{
  "n_layer": 20,
  "d_model": 128,
  "n_head": 2,
  "n_kv_head": 2,
  "head_dim": 64,
  "d_mlp": 320,
  "vocab_size": 4096,
  "activation": "swiglu",
  "norm": "rmsnorm",
  "norm_place": "pre",
  "norm_eps": 1e-06,
  "positions": "rope",
  "rope_base": 10000.0,
  "rope_fraction": 1.0,
  "qk_norm": false,
  "attn_scale": 0.125,
  "bias": "none",
  "tie_embeddings": false,
  "parallel_block": false,
  "init": "uniform",
  "init_std_qkv": 0.0498,
  "init_std_o": 0.0,
  "init_std_up": 0.0498,
  "init_std_down": 0.0,
  "optimizer": "adamw",
  "lr": 0.00183,
  "beta1": 0.95,
  "beta2": 0.98,
  "weight_decay": 0.31,
  "lr_head": 0.00407,
  "grad_clip": 2.0,
  "warmup_steps": 444,
  "schedule": "wsd",
  "decay_fraction": 0.661,
  "decay_shape": "linear",
  "final_lr_fraction": 0.0,
  "batch_tokens": [8192, 16384, 32768],
  "seq_len": 256,
  "doc_mask": true,
  "train_tokens": 107300000,
  "steps": 5997,
  "dataset": "wikipedia_en"
}
Each number is 200 + 20 x the weight over its row's rms, rounded and kept within 0 to 999. Layers, rows and columns count from 0. The size before them is the row's rms in percent of the matrix's.

# k: layer 16 attention key, 128x128, rms 0.0837, rows 67-93, columns 0-127
# q: layer 16 attention query, 128x128, rms 0.0819, rows 68-94, columns 0-127
k67,109,174,220,179,181,198,184,192,167,211,203,200,223,214,166,198,247,216,212,207,185,196,167,207,234,180,191,199,201,235,170,206,192,194,180,194,206,204,206,174,213,211,213,188,210,252,221,232,193,183,197,203,192,205,222,164,238,208,189,194,191,213,211,237,173,190,186,194,143,208,202,177,178,224,211,218,200,179,201,161,197,148,197,235,198,208,190,197,226,202,196,189,223,201,201,175,193,242,178,181,210,207,236,171,188,215,203,231,191,197,198,197,205,226,226,208,171,207,203,229,211,171,204,231,197,212,187,183,199
q68,101,193,195,189,186,200,219,153,232,207,232,235,198,194,198,206,221,225,201,180,181,198,184,217,229,172,199,195,255,186,191,201,183,169,193,183,209,209,212,158,202,157,188,162,194,176,183,214,204,199,184,193,200,246,168,204,214,211,229,236,178,219,208,203,180,198,191,206,178,232,182,190,196,204,202,189,202,185,203,198,208,167,195,207,204,224,204,214,208,210,209,225,212,215,197,167,173,199,178,268,155,183,214,195,216,191,218,195,209,206,189,221,208,208,218,182,175,196,175,206,209,213,193,202,166,191,165,201,224
k68,120,199,212,186,207,199,208,208,178,198,200,196,196,172,181,175,245,182,188,179,219,190,205,198,212,205,186,193,175,251,194,181,233,190,231,184,208,192,192,229,186,188,216,180,187,248,188,211,193,205,204,207,137,191,208,175,225,170,216,208,203,203,240,214,199,183,158,197,177,182,190,177,194,207,193,184,200,168,214,202,183,192,203,234,199,208,183,189,229,203,220,224,216,256,206,205,202,229,181,160,227,199,237,219,199,236,202,240,182,210,191,209,188,184,205,198,207,207,192,232,172,225,192,213,208,206,219,213,207
q69,106,205,215,245,203,185,222,166,205,179,222,204,160,165,208,180,203,201,186,202,199,196,199,182,224,170,206,221,219,184,205,208,187,213,187,209,173,193,215,219,209,199,187,177,204,172,172,191,195,215,162,193,205,219,160,191,185,173,223,233,219,209,213,178,193,177,158,233,187,238,221,195,204,160,167,198,209,232,193,244,231,206,197,205,239,167,199,177,206,210,217,210,190,170,174,204,168,193,201,221,200,206,186,226,208,198,213,199,181,212,200,223,217,185,185,214,216,211,193,192,208,228,170,211,158,179,212,227,197
k69,120,202,236,226,189,190,172,241,200,209,189,198,180,160,235,191,191,179,170,195,203,206,206,169,211,187,206,202,185,207,202,187,254,234,203,193,215,198,203,234,205,177,200,208,188,198,166,181,214,201,209,218,194,199,178,189,185,194,184,216,197,196,240,186,217,188,187,207,184,201,180,209,228,149,195,182,191,212,212,197,212,200,209,205,227,193,202,172,193,162,251,198,204,176,197,240,187,197,186,208,248,205,177,229,211,198,183,200,195,210,176,228,225,160,206,199,198,223,223,221,162,202,173,205,198,194,227,224,169
q70,089,211,217,166,171,193,181,245,205,205,201,179,194,215,196,215,166,202,205,208,222,214,208,194,206,224,163,180,184,206,243,210,195,185,195,181,203,215,166,197,213,218,220,198,211,215,201,187,224,189,205,198,206,139,187,173,187,219,171,175,215,196,212,189,220,228,236,183,212,176,231,178,203,204,152,225,199,206,191,195,185,198,215,203,196,195,200,210,185,186,216,177,210,219,225,213,217,222,189,172,236,197,179,179,168,193,166,191,195,189,203,164,220,215,181,212,194,209,223,192,181,221,208,192,244,229,222,183,152
k70,113,206,193,199,197,212,229,189,178,196,167,204,211,215,213,234,147,193,193,218,206,217,181,186,204,181,204,196,219,167,216,226,195,172,203,222,215,214,214,187,234,217,193,234,208,155,198,200,181,202,183,190,225,199,189,200,203,202,211,212,219,218,169,188,222,204,230,213,234,218,212,234,222,180,218,231,216,242,201,168,226,218,198,189,221,186,207,199,155,193,177,189,142,163,189,196,193,160,224,197,171,189,177,201,184,170,208,185,218,187,190,189,220,215,167,199,214,190,213,184,209,193,205,188,223,202,165,205,191
q71,097,230,222,212,173,210,196,205,234,193,220,187,172,188,217,198,184,204,170,206,197,220,205,196,194,178,201,190,163,201,179,195,217,202,179,227,198,186,187,227,214,173,173,230,206,244,177,187,216,217,187,203,215,153,190,177,208,198,199,199,180,177,224,165,202,213,202,206,163,200,217,202,199,153,147,208,213,212,192,214,200,191,238,174,219,182,210,177,225,178,181,218,183,191,210,196,203,202,202,211,201,194,208,203,180,231,214,187,181,201,223,208,179,201,205,252,186,195,250,210,203,213,145,180,205,213,236,198,192
k71,119,201,181,224,242,197,209,195,187,191,183,198,195,199,234,170,159,178,186,201,223,184,228,181,209,168,192,197,211,141,221,212,182,188,211,229,204,184,210,188,230,229,207,196,198,152,197,197,197,209,184,181,209,201,184,202,219,187,208,187,193,214,203,199,242,206,230,230,244,216,208,223,205,181,191,207,197,217,200,176,176,220,179,203,231,208,192,219,195,188,189,213,206,164,187,180,176,132,207,209,168,178,183,196,231,179,189,174,215,178,179,200,241,219,186,174,219,220,196,188,201,192,209,185,208,204,188,187,201
q72,108,217,200,162,182,239,199,236,212,222,197,199,247,218,192,204,187,210,218,181,196,212,206,210,184,216,216,196,169,223,200,184,220,195,221,177,200,208,180,174,190,195,205,220,213,242,219,186,206,190,194,222,197,173,209,177,213,251,196,187,157,182,186,201,203,192,245,184,206,148,198,206,199,244,227,195,182,190,209,171,180,190,205,173,183,233,227,217,201,207,203,203,204,227,222,213,238,199,186,198,207,194,248,211,211,190,171,203,199,198,212,185,183,217,194,175,200,177,216,217,164,187,207,188,233,228,177,215,201
k72,108,204,208,185,197,201,179,179,216,181,169,214,208,214,166,179,169,187,201,198,191,236,227,194,192,211,206,194,222,219,180,230,168,189,229,208,191,208,186,161,193,223,183,219,197,142,231,195,201,214,196,153,209,189,217,201,193,216,192,204,227,190,135,200,204,197,188,189,208,210,213,194,167,188,209,208,226,186,202,192,206,202,194,177,202,193,190,210,178,213,170,165,155,227,206,181,214,185,245,195,180,198,232,191,185,188,204,187,201,168,198,184,209,217,176,204,219,185,211,211,218,228,233,246,216,205,198,195,231
q73,078,194,189,207,198,199,181,184,206,203,195,235,177,197,188,185,251,184,188,198,191,204,163,243,191,180,214,211,211,196,188,184,213,227,238,186,189,199,217,204,198,156,153,209,220,174,206,196,201,202,219,201,174,216,206,201,195,208,218,190,223,203,203,203,160,164,194,169,202,248,186,159,201,178,209,187,219,215,187,201,216,174,181,196,200,202,197,187,212,247,227,206,205,190,222,210,197,171,224,248,189,193,213,214,214,210,198,220,219,222,224,208,200,171,227,187,195,214,167,230,206,209,237,223,176,204,181,212,235
k73,084,190,199,203,191,178,158,205,236,210,246,217,164,216,185,189,219,222,200,192,188,202,172,193,208,234,189,198,184,228,185,160,185,208,201,197,199,170,214,180,208,207,176,211,227,230,213,189,202,197,175,151,187,209,192,146,201,206,216,204,206,206,200,232,183,211,205,183,169,205,200,168,204,222,184,182,189,210,209,211,196,204,189,266,212,204,167,198,230,194,243,221,193,234,194,215,192,195,212,228,205,221,222,176,199,189,203,238,182,209,225,210,186,225,194,193,208,186,197,207,192,201,205,213,175,235,233,212,213
q74,104,218,202,195,170,188,152,232,234,185,215,190,190,214,200,213,201,198,186,190,172,192,221,187,187,219,185,195,188,198,194,172,172,214,215,217,183,230,198,201,213,207,195,202,220,228,229,197,198,227,179,186,176,153,216,234,180,202,217,211,206,203,166,204,200,209,217,197,191,182,228,168,163,203,191,249,193,183,184,212,202,182,200,187,192,185,214,207,238,163,184,177,189,239,199,211,229,224,214,214,237,185,226,187,157,198,184,171,216,214,221,180,176,198,190,202,220,175,219,233,196,179,198,198,213,235,212,173,214
k74,134,223,174,215,209,208,201,204,158,190,171,203,225,190,220,184,163,176,207,216,208,199,251,192,211,190,189,198,220,178,208,193,196,184,209,207,195,207,194,181,198,205,203,192,181,156,228,211,208,199,197,183,218,200,209,223,230,177,174,182,201,204,193,216,227,195,241,216,264,203,196,219,216,194,212,227,202,199,180,167,160,219,214,175,199,201,209,244,210,193,208,220,180,210,198,171,188,159,194,200,180,179,164,221,214,194,191,133,211,185,187,178,239,217,199,194,222,206,195,170,212,217,207,194,213,194,205,193,192
q75,105,204,196,183,176,204,171,213,221,222,250,205,212,227,175,207,234,208,204,186,182,202,198,204,191,233,202,199,198,224,212,189,199,229,206,177,195,214,202,152,201,195,176,196,226,224,252,203,212,211,213,189,186,188,187,228,169,225,208,188,204,206,170,214,180,181,229,201,216,210,205,153,149,246,211,239,193,196,174,200,193,189,209,215,161,217,194,212,246,208,204,189,222,229,170,215,204,208,195,210,203,216,224,187,198,197,198,194,179,199,257,194,208,206,192,183,196,178,189,204,201,178,238,200,184,214,211,191,192
k75,107,227,197,213,188,190,212,185,201,229,186,203,203,174,186,214,182,194,209,186,181,259,228,210,180,212,189,209,225,226,224,213,194,196,215,219,194,189,192,177,192,208,190,196,219,138,220,207,203,216,190,148,210,216,214,237,173,210,217,181,224,235,171,183,186,201,208,204,226,222,211,224,183,154,229,218,240,189,193,189,208,237,199,199,177,202,203,209,210,207,201,170,149,199,212,192,172,176,210,207,181,197,215,184,212,197,208,165,211,199,214,175,200,222,195,211,231,195,219,191,210,204,216,193,197,153,189,201,224
q76,103,218,222,214,188,193,204,201,203,162,195,193,224,214,220,210,196,198,201,204,186,198,212,201,190,177,196,199,197,191,152,188,208,180,206,217,185,195,181,217,180,231,206,196,175,209,194,200,184,170,157,215,217,176,207,188,218,202,182,217,202,204,199,160,227,201,212,204,172,178,224,196,229,174,168,202,205,190,201,189,190,192,242,162,239,220,213,205,172,180,185,215,187,196,207,181,224,193,190,186,197,205,206,197,138,208,196,188,210,212,193,219,202,216,181,224,181,177,191,242,159,190,131,207,225,224,236,227,189
k76,088,182,179,169,228,221,219,227,181,179,164,170,210,217,213,208,166,191,186,225,229,187,224,198,167,161,218,188,192,173,213,218,210,183,207,192,214,202,210,231,229,193,225,214,163,195,174,204,174,227,200,220,199,172,204,205,204,174,203,216,189,213,194,164,237,185,201,216,226,186,185,202,213,190,195,217,192,196,204,177,199,194,175,175,207,167,236,205,160,187,166,172,203,179,215,221,227,186,225,178,213,174,161,214,208,194,197,201,191,188,191,199,203,178,201,193,174,200,211,188,191,187,199,187,238,186,156,192,160
q77,097,214,161,195,206,216,218,227,220,201,213,170,217,226,211,206,199,200,189,220,193,192,191,169,178,214,229,178,179,208,192,161,232,220,202,195,216,207,179,191,196,199,200,233,193,214,231,209,192,192,187,201,221,141,204,199,186,204,183,212,220,167,204,170,204,204,227,199,201,148,230,192,191,227,234,224,148,205,195,200,179,178,201,174,204,208,213,198,208,189,207,214,194,227,204,208,197,189,189,163,227,206,202,196,208,184,179,173,199,187,230,191,209,196,155,183,190,141,176,204,177,197,198,194,228,226,232,189,189
k77,084,190,202,179,221,242,214,213,186,184,160,163,235,201,209,201,166,199,188,238,217,183,219,195,214,193,201,179,194,180,204,199,198,172,199,191,211,216,189,201,206,189,240,224,175,194,205,210,182,189,217,216,213,167,204,209,205,153,180,221,196,172,220,176,245,166,223,200,217,193,207,210,192,248,214,212,184,186,200,186,178,173,197,164,194,197,235,228,181,189,178,192,188,203,222,183,237,193,219,165,219,166,200,222,195,196,168,196,190,158,195,192,216,187,212,210,196,191,182,184,204,215,187,204,234,234,194,209,174
q78,119,148,198,209,227,177,190,172,186,168,186,217,215,187,210,177,210,205,227,184,230,202,204,209,205,159,191,221,228,187,193,213,178,195,200,196,199,184,233,209,174,200,199,181,193,183,176,182,208,203,216,190,192,257,203,203,216,204,200,193,202,223,202,204,195,208,161,225,197,244,167,196,226,164,180,171,236,221,212,203,229,227,213,228,207,188,182,188,179,202,188,208,203,159,182,181,184,222,206,207,184,217,181,192,214,222,228,220,198,213,168,191,193,183,223,222,203,238,205,199,236,212,193,177,182,156,184,193,197
k78,144,179,171,198,193,163,190,171,199,198,224,206,171,191,191,177,240,199,202,161,200,199,182,205,191,213,209,185,196,194,174,201,193,223,202,213,189,186,225,200,190,196,193,182,225,202,208,185,197,195,192,184,178,265,212,173,196,221,237,171,204,214,218,233,152,212,166,193,189,210,177,185,204,201,169,169,172,200,221,218,214,213,184,256,205,195,150,200,215,217,235,212,208,208,186,209,182,216,186,222,175,212,218,195,222,211,208,228,191,228,204,225,191,189,204,185,203,211,181,224,198,186,179,225,174,193,193,171,234
q79,100,187,197,184,214,220,210,203,203,193,190,173,204,195,205,191,179,190,201,231,222,175,234,181,189,158,222,208,213,182,207,186,183,196,197,182,240,176,192,236,189,195,223,211,200,194,159,210,189,197,195,213,204,175,175,202,180,165,161,223,183,196,212,201,260,213,198,205,198,158,220,216,236,221,197,204,172,199,220,206,184,215,186,199,224,212,216,242,190,179,170,262,195,192,198,161,211,213,184,178,212,168,211,213,196,198,188,194,186,200,185,204,211,195,187,189,229,209,211,174,208,178,164,197,201,206,228,184,158
k79,099,194,167,201,228,224,191,225,193,151,180,200,196,205,205,165,187,202,188,230,222,143,210,171,223,193,221,185,187,186,207,180,188,181,210,200,205,184,195,194,225,199,246,206,179,208,202,206,192,183,181,213,222,188,196,181,222,201,162,181,166,184,212,249,236,204,217,206,224,182,191,183,219,214,193,201,179,219,199,188,174,189,195,196,181,187,190,216,218,196,194,234,208,182,209,196,197,194,187,198,208,204,174,232,236,211,188,174,211,215,205,202,215,189,247,168,198,226,143,197,193,206,220,197,202,227,204,178,160
q80,106,137,220,202,209,188,154,199,191,195,187,219,182,194,207,189,202,191,215,198,205,200,219,181,198,173,170,225,224,189,237,220,132,223,192,184,217,195,217,229,190,185,205,176,196,190,183,193,172,215,199,200,174,241,170,215,186,189,216,196,181,236,199,225,227,194,169,204,205,216,182,194,211,192,184,184,226,195,208,227,225,225,201,243,200,210,196,227,202,190,190,216,196,160,188,172,196,216,190,226,196,196,199,200,204,208,191,210,194,216,179,204,189,190,220,200,212,247,212,182,216,182,184,176,159,169,184,184,186
k80,095,232,201,266,196,181,211,198,191,210,226,225,189,161,201,196,209,188,196,191,182,211,208,210,213,223,166,197,206,214,199,183,193,203,208,217,205,176,191,192,195,206,204,181,193,214,210,199,210,163,194,207,202,225,223,202,217,196,185,182,171,217,216,248,234,199,215,195,213,238,218,225,203,185,207,217,209,175,185,184,182,216,225,208,199,230,188,205,252,206,221,245,188,195,197,171,140,206,170,232,184,215,214,203,203,230,206,187,213,218,211,216,192,226,233,197,239,223,186,226,197,169,211,178,182,185,209,191,203
q81,098,176,197,195,218,172,189,184,201,196,180,197,209,183,194,162,206,195,222,177,217,210,237,186,183,192,184,203,201,186,193,200,207,170,199,195,190,198,223,226,192,202,219,175,222,192,184,187,222,248,213,193,171,245,217,213,207,171,214,184,210,216,181,204,190,179,161,210,216,213,172,170,239,172,184,188,221,190,238,214,193,209,186,219,220,205,170,196,176,207,180,165,215,202,189,195,173,231,223,232,211,191,198,206,212,232,233,205,186,202,140,182,167,181,228,204,217,238,215,194,193,205,200,198,196,165,198,173,207
k81,129,181,190,212,173,159,172,186,198,196,214,205,189,203,192,177,231,192,207,144,191,186,183,189,200,204,205,193,203,209,151,187,186,221,226,201,185,208,206,191,160,202,171,184,224,211,216,185,175,178,193,173,176,262,218,170,197,225,215,175,197,213,188,240,146,229,165,209,198,191,185,171,204,212,168,181,188,200,215,197,208,201,188,239,199,212,161,201,222,205,211,218,208,232,207,189,180,221,185,213,188,229,211,204,194,197,198,215,198,210,205,240,215,190,209,190,201,205,183,226,206,206,212,221,176,191,216,208,230
q82,100,160,201,204,205,184,201,239,207,219,200,213,211,205,198,172,204,164,203,171,180,211,197,160,153,220,149,215,187,213,223,220,214,196,211,168,183,217,192,219,194,222,201,213,187,205,206,181,192,210,185,222,178,241,199,215,173,187,203,172,215,209,188,180,195,170,197,211,205,181,188,151,216,192,219,197,208,203,184,225,199,227,178,222,203,259,180,228,201,215,177,184,210,184,201,208,162,214,199,242,210,181,223,186,215,228,169,193,192,210,229,203,170,188,217,194,211,186,187,193,177,181,174,199,207,173,194,217,190
k82,100,190,197,208,179,177,202,201,208,186,197,180,198,212,204,185,199,181,199,175,167,197,194,196,192,227,175,172,178,216,178,164,187,207,236,183,208,205,181,185,170,209,209,267,192,224,259,230,186,142,213,204,184,211,203,188,182,178,185,198,181,215,214,213,211,199,196,203,205,189,194,201,161,239,203,218,189,175,210,177,174,185,209,198,197,221,190,212,211,198,185,234,180,230,231,162,203,210,174,204,220,213,223,196,200,220,194,189,190,204,233,219,192,222,224,196,220,186,201,236,194,207,190,207,175,251,205,217,213
q83,102,198,192,185,177,221,223,207,164,227,176,192,178,194,171,213,180,197,175,210,205,195,183,206,193,217,218,167,198,190,205,208,211,213,210,193,213,169,168,245,202,175,192,215,166,206,205,228,198,200,227,188,203,202,196,211,193,187,208,198,187,163,208,212,178,257,188,212,210,176,208,196,194,199,222,190,190,185,224,172,166,162,214,163,216,166,190,177,243,223,172,203,217,222,223,180,202,164,162,218,185,185,201,214,201,165,203,196,207,184,172,203,197,212,204,219,188,196,180,181,211,243,218,240,198,193,197,166,206
k83,104,196,205,202,216,207,161,231,191,210,253,207,219,216,180,158,165,204,195,240,199,194,172,201,190,240,188,200,195,219,187,195,192,205,199,176,176,202,179,194,212,211,203,204,170,226,187,204,182,229,191,225,186,172,203,185,199,208,195,189,191,198,160,222,198,198,177,221,194,177,183,195,188,190,209,209,208,176,178,143,187,188,197,194,214,194,217,185,215,215,190,204,217,203,202,185,192,186,193,219,198,169,165,207,216,202,205,189,201,204,227,231,174,202,225,202,174,209,172,198,215,248,245,139,207,188,215,240,215
q84,095,215,215,199,217,185,207,181,158,196,176,201,183,150,186,181,172,211,172,200,210,187,211,226,211,185,213,202,221,184,212,233,198,184,204,227,208,174,243,228,226,195,206,171,201,173,167,199,209,231,238,194,193,242,210,193,221,195,207,191,164,211,198,227,194,213,208,214,220,224,152,210,219,174,197,175,207,193,216,178,203,182,184,188,203,191,201,201,180,208,199,174,213,196,188,223,204,175,217,218,184,194,173,218,223,192,245,227,205,225,156,216,207,194,225,192,203,241,197,205,203,213,221,192,172,163,186,182,204
k84,088,223,234,237,168,169,187,205,238,228,258,229,181,209,198,212,207,214,204,191,168,239,180,199,220,222,178,214,196,215,199,176,223,230,179,202,202,204,207,186,188,210,161,191,213,215,189,194,221,200,197,192,197,200,180,199,189,219,201,205,222,214,215,204,193,213,193,186,178,227,208,203,194,169,188,206,239,198,171,214,203,201,220,219,190,211,200,146,210,196,236,205,199,202,187,209,164,197,188,249,193,225,206,171,174,208,225,201,214,220,210,176,178,230,192,216,206,188,247,216,188,188,198,186,179,210,229,225,220
q85,114,219,212,202,204,210,221,227,196,225,208,192,227,210,191,187,234,210,189,197,217,180,251,208,217,236,214,224,190,208,200,187,225,192,197,195,184,193,191,176,240,222,215,214,229,173,216,221,233,216,212,186,219,194,202,194,228,179,180,183,216,199,186,229,193,217,200,187,236,211,190,202,209,217,208,235,187,213,196,195,193,201,171,173,184,200,185,217,229,180,203,189,182,184,181,207,171,206,215,180,191,186,185,204,253,219,220,172,179,229,209,136,198,199,219,188,221,215,211,179,185,215,239,145,196,211,202,175,188
k85,104,214,205,195,196,218,168,194,227,212,215,202,207,185,168,210,202,187,198,190,240,179,195,161,189,182,219,201,186,146,199,177,191,185,244,176,185,215,212,178,236,216,196,190,210,191,203,147,181,194,234,212,182,200,165,188,212,209,183,190,223,160,222,174,188,235,222,218,214,205,196,198,187,237,182,176,190,227,200,218,205,187,193,197,187,210,196,199,217,180,194,214,203,225,238,196,191,173,222,210,189,202,229,208,197,166,195,195,199,204,207,181,251,197,223,226,205,191,207,190,244,220,186,219,177,209,222,234,206
q86,098,224,182,205,197,194,215,193,238,173,237,198,220,202,192,204,225,194,213,169,190,204,189,196,192,227,227,195,191,210,154,181,234,209,207,235,186,206,209,136,184,235,188,214,193,216,223,215,220,178,170,196,208,190,234,212,205,225,197,192,235,192,189,151,167,196,223,224,182,211,228,196,214,202,212,220,196,219,187,194,203,211,206,186,180,185,198,184,190,193,185,210,190,238,181,205,201,212,199,189,213,210,195,191,183,195,192,177,205,203,227,213,192,201,173,218,183,144,201,223,207,201,192,238,238,235,227,226,223
k86,087,179,180,163,199,201,218,199,212,223,172,171,210,216,201,226,218,204,199,177,176,202,226,223,171,167,217,196,197,185,198,236,197,207,174,204,209,235,207,229,216,222,196,205,224,183,208,213,201,215,202,192,200,203,186,218,170,185,214,216,203,209,182,143,186,190,175,208,192,183,183,180,203,221,213,206,192,201,212,200,185,204,152,205,219,193,195,206,179,201,199,132,194,196,188,234,245,195,209,172,213,163,212,197,207,181,180,216,183,195,196,192,199,188,164,199,168,184,240,167,191,219,184,234,191,176,168,178,211
q87,114,202,212,204,209,179,221,223,184,228,220,177,192,221,199,188,226,208,218,186,208,203,247,195,202,225,179,196,195,209,194,215,227,199,197,217,178,188,179,212,242,201,164,212,228,176,212,194,180,210,203,191,202,218,175,186,181,127,259,147,204,179,192,183,183,225,173,220,216,198,174,200,206,194,169,195,202,202,195,203,204,206,188,202,229,175,187,195,225,207,204,182,183,156,189,209,169,180,216,207,189,198,174,184,225,229,221,188,185,179,192,179,215,171,211,198,220,218,184,175,199,222,225,182,213,175,206,188,202
k87,122,193,203,191,190,195,176,204,210,221,253,178,188,185,185,166,208,185,195,217,202,208,198,188,175,222,196,188,180,198,196,182,202,204,215,179,170,188,203,210,220,200,197,192,208,229,197,204,180,205,207,207,155,218,200,185,201,162,187,190,211,187,238,175,205,202,197,199,183,202,220,213,182,225,161,179,186,202,188,220,218,247,217,209,212,215,208,202,220,199,187,218,193,207,221,159,190,207,200,223,208,199,209,202,174,227,188,209,162,183,197,262,206,217,212,210,211,216,218,190,205,206,176,168,211,194,213,294,199
q88,090,173,214,196,190,186,164,201,176,210,189,209,194,200,195,182,196,202,225,200,189,209,241,191,189,191,152,177,209,191,222,229,163,189,211,172,226,191,210,237,213,152,184,189,216,190,200,188,175,219,204,211,185,237,172,223,165,163,234,221,190,197,195,214,223,189,171,217,206,191,165,176,197,196,181,175,207,185,214,206,186,199,204,200,239,231,185,239,219,217,168,181,211,191,200,190,192,193,189,262,208,183,204,179,198,206,193,205,178,187,170,215,190,192,218,200,221,237,176,204,216,194,195,191,189,168,190,198,184
k88,089,222,203,217,187,184,194,206,206,209,219,194,188,188,193,190,202,186,189,188,175,217,199,177,207,235,164,192,195,255,154,183,190,208,217,186,185,188,186,197,189,205,200,192,196,227,222,215,187,188,192,189,194,197,208,199,210,204,189,165,134,234,184,211,223,200,195,206,185,201,221,226,182,167,187,208,211,150,195,183,206,227,243,198,188,210,226,206,215,181,196,199,183,182,220,166,160,202,180,225,213,211,190,204,172,235,212,196,213,200,207,239,190,215,212,215,229,232,189,240,190,188,217,177,203,191,205,253,201
q89,101,148,185,202,214,223,196,210,181,202,174,215,191,221,190,195,219,237,218,230,187,196,230,204,202,199,183,211,197,211,259,201,171,224,203,191,202,173,188,201,233,165,174,227,191,184,197,234,163,198,197,207,206,214,154,202,200,189,176,230,177,196,172,255,219,217,178,205,196,206,209,193,216,208,197,240,213,204,190,198,209,170,218,185,202,197,195,181,213,206,176,208,198,156,190,190,199,198,174,204,173,191,172,209,211,197,186,186,201,196,172,202,214,211,219,206,209,223,183,176,203,215,222,148,202,182,181,177,165
k89,096,219,178,230,205,214,201,207,188,208,220,208,200,169,186,183,174,187,193,229,239,191,210,171,192,221,197,186,191,169,188,177,182,190,198,190,213,157,217,172,224,194,232,208,190,214,210,189,202,186,205,222,198,189,214,170,218,167,198,164,162,209,210,233,244,181,206,199,215,241,203,244,195,200,189,178,207,188,189,157,193,233,205,175,198,202,206,220,216,191,196,231,213,181,207,161,177,177,185,211,191,176,203,190,214,182,200,176,225,210,215,229,202,204,261,212,209,230,169,206,220,194,215,185,209,208,220,204,194
q90,082,264,216,187,205,198,181,173,170,206,196,189,190,178,191,183,192,221,160,195,196,183,216,247,215,206,219,193,207,192,212,231,202,204,208,237,198,212,236,189,233,177,201,178,224,179,196,206,204,227,223,197,187,205,205,200,217,194,213,186,185,193,193,232,200,201,239,188,234,214,163,201,179,193,192,197,204,177,198,191,210,175,168,167,189,188,208,226,191,205,223,168,206,192,195,238,219,171,218,210,188,193,186,208,208,195,250,230,212,227,181,220,224,209,202,186,218,217,186,240,212,205,255,200,197,210,183,192,216
k90,084,209,211,216,167,200,185,190,263,231,237,215,172,201,203,220,209,219,224,212,182,245,179,198,228,186,204,215,211,207,204,181,210,211,191,204,200,192,211,171,195,209,148,174,218,198,191,190,232,231,201,184,216,208,178,212,182,215,192,221,228,205,208,178,182,228,201,202,170,217,210,191,210,167,199,195,222,222,189,234,206,197,212,199,184,213,212,155,199,196,236,174,209,196,186,228,182,187,214,213,201,221,190,164,172,186,229,198,208,185,196,154,195,213,170,224,194,192,249,197,196,206,199,199,171,196,220,229,199
q91,107,214,197,201,223,220,244,223,202,186,190,172,197,194,192,175,207,205,169,188,214,179,187,198,222,174,193,219,193,224,198,203,219,179,169,220,189,187,204,190,216,256,210,226,230,182,191,188,224,220,251,194,241,202,223,165,222,179,183,142,209,185,214,195,198,204,217,197,225,234,187,246,210,212,208,161,188,211,192,189,216,207,174,197,179,183,223,205,191,193,237,195,177,155,204,212,182,185,226,179,203,196,189,191,235,218,212,203,221,220,205,190,216,178,216,195,217,196,209,179,201,195,233,183,203,200,214,200,197
k91,100,201,196,204,198,196,181,208,230,201,222,214,180,205,212,176,217,209,217,228,201,201,185,181,192,221,219,204,186,193,222,193,230,199,218,201,176,219,228,171,196,181,208,217,208,192,210,161,194,209,200,219,183,229,177,183,224,188,186,237,238,153,246,192,206,208,225,154,205,211,179,192,176,215,180,188,197,236,187,244,199,182,185,191,224,222,189,176,198,182,227,226,199,219,197,232,216,187,205,234,174,230,185,188,209,226,222,207,152,222,186,154,211,206,194,193,210,174,228,176,196,207,195,199,193,232,214,200,204
q92,109,207,187,216,184,208,189,200,185,220,163,214,190,221,164,183,204,203,196,188,211,183,202,209,164,221,196,209,206,188,222,220,184,259,250,177,196,189,177,210,229,160,186,207,191,191,199,240,186,212,224,196,197,196,196,217,172,205,197,225,215,162,190,216,198,206,169,221,204,189,216,185,198,200,228,217,211,208,190,199,193,179,194,146,184,177,174,206,213,218,140,200,204,200,196,209,200,195,151,214,198,185,170,202,196,187,185,183,202,212,159,193,225,220,208,215,216,192,174,197,233,229,240,207,201,184,225,202,198
k92,109,200,183,225,212,214,184,221,181,236,221,205,197,207,172,157,155,216,199,216,205,201,184,202,182,205,173,183,180,180,173,162,151,194,227,201,171,195,200,171,208,206,170,200,179,211,212,199,204,245,204,202,231,186,191,195,196,200,197,185,178,210,151,211,203,183,165,215,205,206,187,216,174,207,199,201,199,173,197,163,147,199,196,190,216,186,232,215,190,212,192,190,231,199,193,188,187,179,202,226,201,175,172,193,199,189,216,185,203,192,221,187,186,216,239,209,196,238,168,195,211,230,241,179,195,186,221,200,226
q93,087,175,196,210,213,178,239,217,182,186,174,205,186,202,210,208,190,200,226,202,191,201,196,184,203,175,196,159,199,208,201,195,195,188,187,227,215,172,174,212,191,198,183,214,186,231,193,212,195,167,192,215,205,194,190,199,181,190,201,215,174,213,232,179,200,246,160,228,161,199,213,222,237,172,184,209,204,215,227,181,204,195,247,215,221,197,196,157,197,182,163,212,194,195,216,161,190,201,190,207,191,219,181,194,188,186,183,217,191,175,199,226,155,192,205,228,192,181,210,180,206,224,144,175,204,154,213,203,176
k93,089,197,221,183,205,192,229,220,177,195,206,199,210,189,168,201,192,169,187,187,209,184,205,193,159,229,181,186,191,197,213,212,225,204,198,206,188,189,182,236,223,205,222,227,196,215,178,230,168,178,178,223,180,191,210,180,199,182,212,184,182,223,168,198,246,154,176,186,195,187,207,201,231,184,171,208,201,194,186,178,221,209,196,206,230,185,201,213,182,208,170,210,196,173,194,198,208,206,191,187,180,197,176,214,205,218,206,245,204,214,213,285,178,216,197,194,187,209,181,221,174,196,185,163,223,220,170,213,215
q94,092,171,190,204,176,215,184,174,241,159,235,207,230,218,194,197,226,204,211,203,194,200,192,194,189,226,223,235,204,215,170,176,205,199,226,207,214,183,204,165,164,222,186,210,170,185,224,225,208,177,178,199,199,194,200,240,220,233,183,192,209,191,172,198,181,194,209,201,200,190,233,178,176,224,210,218,213,196,178,191,191,201,213,154,192,184,190,203,213,186,164,231,190,225,174,198,223,197,176,207,186,192,212,191,205,197,181,170,232,220,236,196,219,217,193,210,165,187,171,207,212,178,208,235,241,231,202,198,208